Each number is 500 + 50 x the weight over its row's rms, rounded and kept within 0 to 999. Layers, rows and columns count from 0. Numbers have three digits each. The size before them is the row's rms in percent of the matrix's.

# layer 3 MLP up, 2688x448, rms 0.0143, rows 1868-1896, columns 336-447
060:534463579429573504380505417569502499461530508548506548526442472459464487402506445447539510529567443529426576545470456526511510476525532506500456477510554409531456602589529491545536420627512508497501533493495505569449512494508478535523476438452500457545534483531463545578534596485491449491522463575562483477440518451501565574619514494523
081:513530538491525542484580586442425556574537519580523483424453424432399506461484467447473473507556524478493398466499493598473469525393511586535546556511531519545429439519531492651502547456544603531508362546439500476485477507477528515487391423533483500512522494522560494484464534448522458518444451500441431504515469486399453470516518550519
083:587456518533465474558492588474538523404488531380562550507507483497494467603482602519543505491494503492457549461506471470538433493479383476485580488435438553404516457447408504464506477508470409472391592467530559496432426520475534555495531563486531491522513476452486456560539457486533444577508465465439570561604502531492423470453437493508
127:510446521541539490566501457542456506494434516511547494512461393470564519516454545456528412424511647527587593533501512479500540510498591527459496541498477471482504599554449479428491450519457572512522543436448519523507441423530481428489436508517478396441463584536493484460598482419601552463513502475451601514570543502470493532436424551475
080:487477560628528450460452518490508492478502480432506472558461438511632456502512610400599486571472480507515612527545432490484504507479559529470561503506433543466494576459392502484496500417435440432505522498526509540471541466463510522489424530534515638524437510534449480656539434519518505520554458565493554572490536420510444415480613485515
092:439475473498567447520504548471489451523465487564473514406528583580517449444491587480505487539428496480506464499443453495464498488523529573461510535466490483491485582445513532629473516473518479505519465471532503520564415462492442392510472528512595426514536483616499455630544457497471567446457489570507472535480512435448486593546412417435
071:500565490417574591390535395530458472491578434587534488522485507472535585446500512506458504477486526533468446436432540556477490547482517471523386555526526507503539521565536560567449483460498472528507431542592452476542540603427537500528596538502478465639449518504546561403456520421431460488451473436512549540369450613498590538517538544502
075:520485476534523514480475474573463532468469464495535486504474566469443511439468550489444491534498513502493485503477542508486480580498515333483505507502556435537525555414506522564545448458509535477533438474488536584498479616523537612472501411536446517443450480566487463511550464568503452412528529521436558449593524552508481485491387448610
082:478463503376478502488504510463446497516488457472507535489512480555524611464526584499534496513468508503566465478474473411490542573536399590468538581486451479528465437473469529446512537528476569520426420413491449545364460510508445497496521500485538500437532497477427429538549490495549454492510368556510630596536468479522443553455410509519
077:494484607418482529518415455485421503481582519455517466515505414491504496562528458536488357456555452473481521552523451447510514516573437511489573528464519469530459427520495526471589515503454486540464469486533464507450519435513521512447487419494502538415498473427365425420574441483443498508506347493451372556518535453468514514363492477499
077:504423519615492467518537548489549474509376572416541577507519581387540544573452532471484497535445463444567517513538428455499488538544514577519498445455577627503502597460454404473526529456535535539541544510452505553559371393605522468528535417471464509482488520551391459536584555503508628496497517480421528488587509407574525411600551554440
084:470466635460516494504496504484548573443496426510560551502577532548586506551486487488480405528537476472518585522547460424486534450485556413423442524453574442560433550442427533490523466534501435518543467465553508542532599526501546467487510530493426513423552514559431488501560457550558502369578560473503385573589507490509482450401452487448
090:513505574476623446543583445497574474491538473560503476499462455537449522528532424509513425505462513521472462507468542498509508515457505629529472420560548466483515423655505584531487512450447462508464516400440520474484465563431495427538606447534451553510508465441481433455412450543407515506571468497487443378456477542531542490519489520572
069:494445345461495468442440458491497409494629502500527528480490406577529496406497553549430514490528464574447494581486586441541450413498558613530490471480491504576469529550532479418492512432504454465508454536556505501519637440548461474473521544547484412564473505475599476476448485489497545467527576453526563499506501472433553556495488503665
069:499516643486467520460497443425485441545451506606552499507502501523450514590537558517542539456520523535478540541528495479495464426441374533520522408504515544455515502369542498546451572578506447462458587503412528521398718566435550459503524498499508503472571488570591520419563514495468504517444574471488497534479448459524514448527523540558
076:497498592542490514538477584469463527518413495543482506455454538439496316492476559407426540429427501506463484469446520553499505436437497506519573378441453517463530468513520539547459384458498513505524538477469506548533444519474512500474611444499497516476449491486566478477555510542448646488579513495509458429509392555498473518379380442468
120:544533501484503484515570573408433566483477504597565550535523409514520478530530555501467487465521458493500493529549466474522431516368423562541467411493508507469515483545525555535527477439498430505466475387460488477489508596493452501451491430431501586651502469481417535511424405421561548478593416574542471557451416537524481581408443517426
080:505506528575452497505448509453506525532449511495480521523446461477463392433498563445452542433417496475551447558559424558436498472461567552520587494505482536557531514493565553511555578536512512477564489526458481553484434576531494493533458468490503509468522526578553464537567459523492517578370439473500498390485575425484493467519405494641
086:558556499513524414476479459502481522550527511498544496558522482422580433362460451492555564556390486508510542506418462570535480563487488506508540344487402582479593599411555550568482502589540477476445488493537427606477557607522460460481519491500460579576495436503645521449509507498480475572492421619549515484449494580493521498631448492426
075:484585454502537527486505445573467578494546516521516393514506528431470486503525407496508492466551560530525537499503459521412535568591422545472606537535500376522453444468561442531571516599513619500481571536496501503460521441484469478495494353469433547460452500564520531531498536484497424507518395617563425578478477499577545501592395431426
081:507555488552611445462456421481572530484592489529513457499492487518464390504481448544446470478509465511470502546479418517507499450441502486482416399554487494502503567496500538449508510519565437466522457483540507468486542514487477510442450471511503474554509469553440513534486599477479518531554510516527478505592459502405513680582349481584
068:489521563561459554481437513488424464535459480503511480491370534481408375430477522435475483534551540517485427534461458487426547424529536595547539581534482545537505423560518513495483500483496538517567480410460463445507571489528551531425449441448481474586491488581583524503512488532520477490510415553523511492588512485563518497446548513537
082:462459529527602533451455573468505605472517510548484451542539405580441417546512404514468537533493517492519510545512390444503496534458553648520431560510484495536512503586448505553504491534532589471553500538451512447555536373535485518472504452503520509551442484483428499563482461577570522423561509458521531536522438491531492501481539488501
071:527550565585497508436526501475426473497464510457497515451533528353570566467477480483468546566444555476608459558529415492487479442490555569535476499525428390493609485540392508453519547447562493531486462537576431485464590523459520457521584541459544525484613472534502552513470468473504507571455500541582475510493603494485487452551463542433
060:444467422580497442410454504512478505485457479454534545428531472465565445425465575448553534493443464511460441552524527511511511516450428500527458487457504460472473555515481566469464471479510521479478482548531501624467533506434494430422622570475501512538463517481539485472564492506454492494442555461506515427526429481501401541426445526649
071:543465501590393525527494534511440428512440542438466571440443551516511497398527513434536529457398504483595488397467488523455520517496533503497575482520461500472534458551518481507479454423506568511499507536519505571528415533503524539465537534468450619504473498613554502474518559394460486496551577512505496444471637505383513439628424500457
060:496453483549560428521529509478447506460500553438504603473407431581487448514497607459435559521451495476482497513467497513409499484526543555504521478474543580456530387548549439616508395501537589514480578560592543466526431548555500479515525522520527421561557437548507581537567455526518513495575510546443402634589524584457615566412522510487
067:528503432535559456459400455527525453469576530512547455590459474564562551488497448582470397490508533437485504549476589414471453518542536521508427545550449472540506492483529464511525546501537490483552471517571470446510680483536491497518378450496594452545496517472508556481505551480542466455468439554496636608466467603396529498490509531508
061:499511609529584485583585503545488490555451480574485524509503475495493481480529512504453487519432424525564452522532391502492524527502472524483568422518396526459466454517451487443487521512483526485543574470484480595454576503482566564463436469481524579487426475540432584440496534541474555424580470552542487516615437461494524556507359456539
# layer 3 MLP down (transposed), 2688x448, rms 0.00965, rows 1868-1896, columns 336-447
058:490556520398491436493512561414457559553480520556497553492524512473488465494528533508406494441461477528553472536511470488442461492500482444421550445501408589474560515495526540417473610537434520499563559577567481526484531486468504566460507497540526518527475546403568531488435451479526560523515462511364449511545479557525464506497477512514
077:509459499482443493488507428521524461454482483477495516526564554537595588555459555566439494537400437528515588561483548418584568558495539517552540509470526428469612510431454558432554422557460477414456447458522492502391484461533484511513548592484560483532531465486478516475608448564589600479497483581562558515564454488505436530461456421511
073:381588498501581508435534432615482521556547420568434455505487549530451546456387482430451535461473492586515408483434491569369504430472511539534434501455540457499498514576653520510487578534548555495516528584537489474532521517532483467544519427483524565479414593507468527449400536402491481418507567454567448450451577492540623593434487444497
122:482596481392465535473548491489553503577492456514411592486445540547489422495512490500479462542520403478505448516502444580494480475501425422554493481530519555511537500485657571453504516502601477503481517484575508561502488487429459530489513508409539582527532512445540508492372484515382397507466474518473522501385525510515540482518523532557
078:469524531371434421484554478480483512480590473527530507471492518579429535506445456501455529542475496494517328512519498589472494428516435502517514453403522518501421490498616499484499446536576522569438540512524487572496461576501534491506563534513476427559425536412542595461421514436452523464541553485410533490468425571482531511519443508520
093:478563511487457551516459431485431536547595478465595519509524476444456588494426407490542536512532551546493451474492539502469477410507487455574533446511497556459531441480484476447507491507496493480421462599604536477543619494417469551536540473487404603468477536454533505489521431430437462497471477406500449495549517525565533424522517550535
064:504413549548431472571528595474491570501383560400476500515523519499447469529566488541522521405399421516501523529516471466505505532457510608490501472485558534522481437446413355408506496514545480457520636495422526500365376453546487461449476462541515486515536400473498460547523500574554575538486523551490463487615482502452439463502488460452
070:521446478452490494523504514485527493436523557524482442457502411527504545560541542589545545443484510459534592537541441512507537544511502584545460527477483476483435385528437444481456535448513480489497602544485478468446508545575467418463536502469519483574524491550477483561441502407497548668457481483606492550485404434493487506480522464408
073:483493545564557506528439465478577586436596538546475532432483498387453424523488440501531525507580459538464433484450514625522457431503560454515499455499498526470516592553557446525436469484538442597528481563540594475614521465440541559485511452514463535521571542519511559492414454430402559520509629451469445500484464541530578465584499493465
077:499493528547491579557531503457485468534466488460483496433529543475494556444470474484511551499438498444535496476468534493529513433421507457559586392521475482442422482500478453525419467597560462529521533511535560487602466565517454424538528544476485489494473376476543534494541479533606591466489561405503577415438398498474439426553486474452
080:460598506382450440473438414517528504458607453528497500492506421585516449451564477492486448554614543597481455577441555531455579394506479512527528471496452503507503546574565508445506525459435540494495476514544527531426538554379498576453519550575510568494499590473563496526473560529543422462538511518532500495549455576497567577423481524548
081:550534459438546482517472495446482499536550491549479468441449503415386489398509423498697569499547529466492492467389483565453488402494474505512567502486424579450506373513559533456482497513555494530424507475475521474587420491507483525505567467471483567556421520495473563533461534503433490584571440473519539461388469493517483490565483492487
083:466458443600435552459442547463451518592399530460540551462565527545513497541515553580500500476583503560513532615549466459523450484538460478557536528413412515543572451442531479453589468521531544466586515600479526461500548522513541572481483561497558507433483401535618497514549500524632536449514504440547540587495469497522392591445486448482
075:582481570390503511584558565502481533450405496458526454494493582458473524556563459528623562438484542417470589402525482538527571634503483486469452581548527499548487398424442421573562485548546497449516648441369479512475417504643495467537500484440525477513477397560440572493534527501510435563482484561558501432497500448469436433536476503389
072:511437483469525488584433524522495530418475482415477455436495480517479562483542460538491556531416506433497539480490482480512508542461534540537492583473492492560419370535448475503587409430499517488551688496498489444347436451530432558538464476494590494543487432570544442532474478493563592482532515537549540433524479460409491495537451396475
076:487490501355557571533501382567526426467498470423554466441534518578540617516502501568658509551476529417483529542547528454493453579500497470490461608516559417512542422496436468522501575562535490429436607472499496434491528443586476475499465502564485502509474525593445436519511504481478395531461491518598514524416571451421511494517528476498
123:458562486495519545557503486530490421503581481555508502457452563461542515487520460456469499522491453587541546484510517537463501502556535421545525490503487546565529610395481464534490471460479496524497510526513543490586485427478497443583463556529561473472442553550507505514517485494514511500531615434398492507485500471538543411546519457535
075:519558513361451520492533514562460469418542527459473497459529543495537512517521458524503465425494566511526532488480543528593494562563491496521493514519497496506444517483459508531514400439391505389438522446463503557506527474572499512418421605486496522531520420483445556459491463471482460448562523539504507489505450543504438578507602523452
092:515566459547456549507483554483531474446516508432458440496499423551513562571556506486435516429519583481508447477549540414529494452473567485542440641482573484559456370470383490523541463515404518534472513461465456481555483443506502499548449557484538438543387519506428511444468518539531438513505530491516538495515532491432474535499569505468
067:484426506536480439528405517384504448514471521519469519526519468509556457452590542506339461584485504437541421531467521565530503436472545497511480460512512548494555583543444532472482499472416429557546441457648462546622543540414564586508503631532570460555592598416516438507502459474512553505482543468415482479480509558507532460508596528599
073:527425485377395509518550522543371448524508546512444501473547432507470660565514515481602565512455576519495469502515557465484465555560492454504537510494522501511504419428450444536546502491440595512492469544514462526526524475542513441570561547458548472542513516471556515503556403435527510543469535582491485457508578471510501492432602488412
058:520527478448483479457585522559568572510509555540535467525570491451513526512483441570401511457477489498544504483593526472554489529538435415505590409511515431463468491460399534616449509436425432463508604538527542474517513555527413417489560482540579573475567476431426456535455496473475551531430548418437457476491445477426515520510509532455
076:582578398371445475513538469532477455544479517563469471416423535483575498480494525530533459512589440420412520469556558584503470523541476443446585479511477528517524429470546517457535498477515449565454463414467525544566488431493498559515495537508472495509517553556510489518521506466431453575459451555510526443461509473503537425488521585542
070:476527446442505498532416511494580546424513428450444432593429497517470447507546490493558476475460464524497441448504522530559599516456582502544503556468568527518442423468579480572538409479446487525488490448353561519520384446554426524548440512495530506490419516455498463485528483554611534397545469518447523465476396589457466559504560430539
057:596487479478439489577479479507494511455464514418506435503520471575504518554522477606564431509513530428437512447496472483529539617522536533553418542500511483565506385481505455534524501525490451445449511427360525463454430435567491518574470408477570442467441413601498489444533485515555544465496527548537528428472507513472564525603512416431
074:407559538484491441468507510470572503481591420578581485517540527469593459567354480503443445581577471528459456541523548553523518422517521477491493473457554526469479615484563541466491491501462481568528457494548470519560537487399556493509486514548451485539520552392466534478492418534512462475551473490472517599505465518556472513470543583530
053:469657500443450489414572527573522519561481435482522434480564526443523436438483474518467448504611510531622484590522539479468452478493478450469522446584507403546523506461542522474495540525457383441579628417481496579426514498499467524493511449488488576453499534451444439506441467490423477586527449411451474430386484429548538457540471510511
059:414487507502482472526557575420518574465461469524454476380502515410436457431562567470528572534453437590515453474456461589483472387449448468437567398474497607438458541506519552478554478475540490585527555462535572514358489553453497513442512495446448578547528515470498511510489513520445507609492555448417415434591552420500487495495551498488
055:461542486399485476401450525432527448439576428531534514486498524492548511534478453451600553548617547584499497543509564524510499477552552459479516536495535530517566606502650529427518450498449508572524486518484495502497559480466557550466515495503485467474563612501494461528474514475561414630544469460484544524421556492545540459546584546481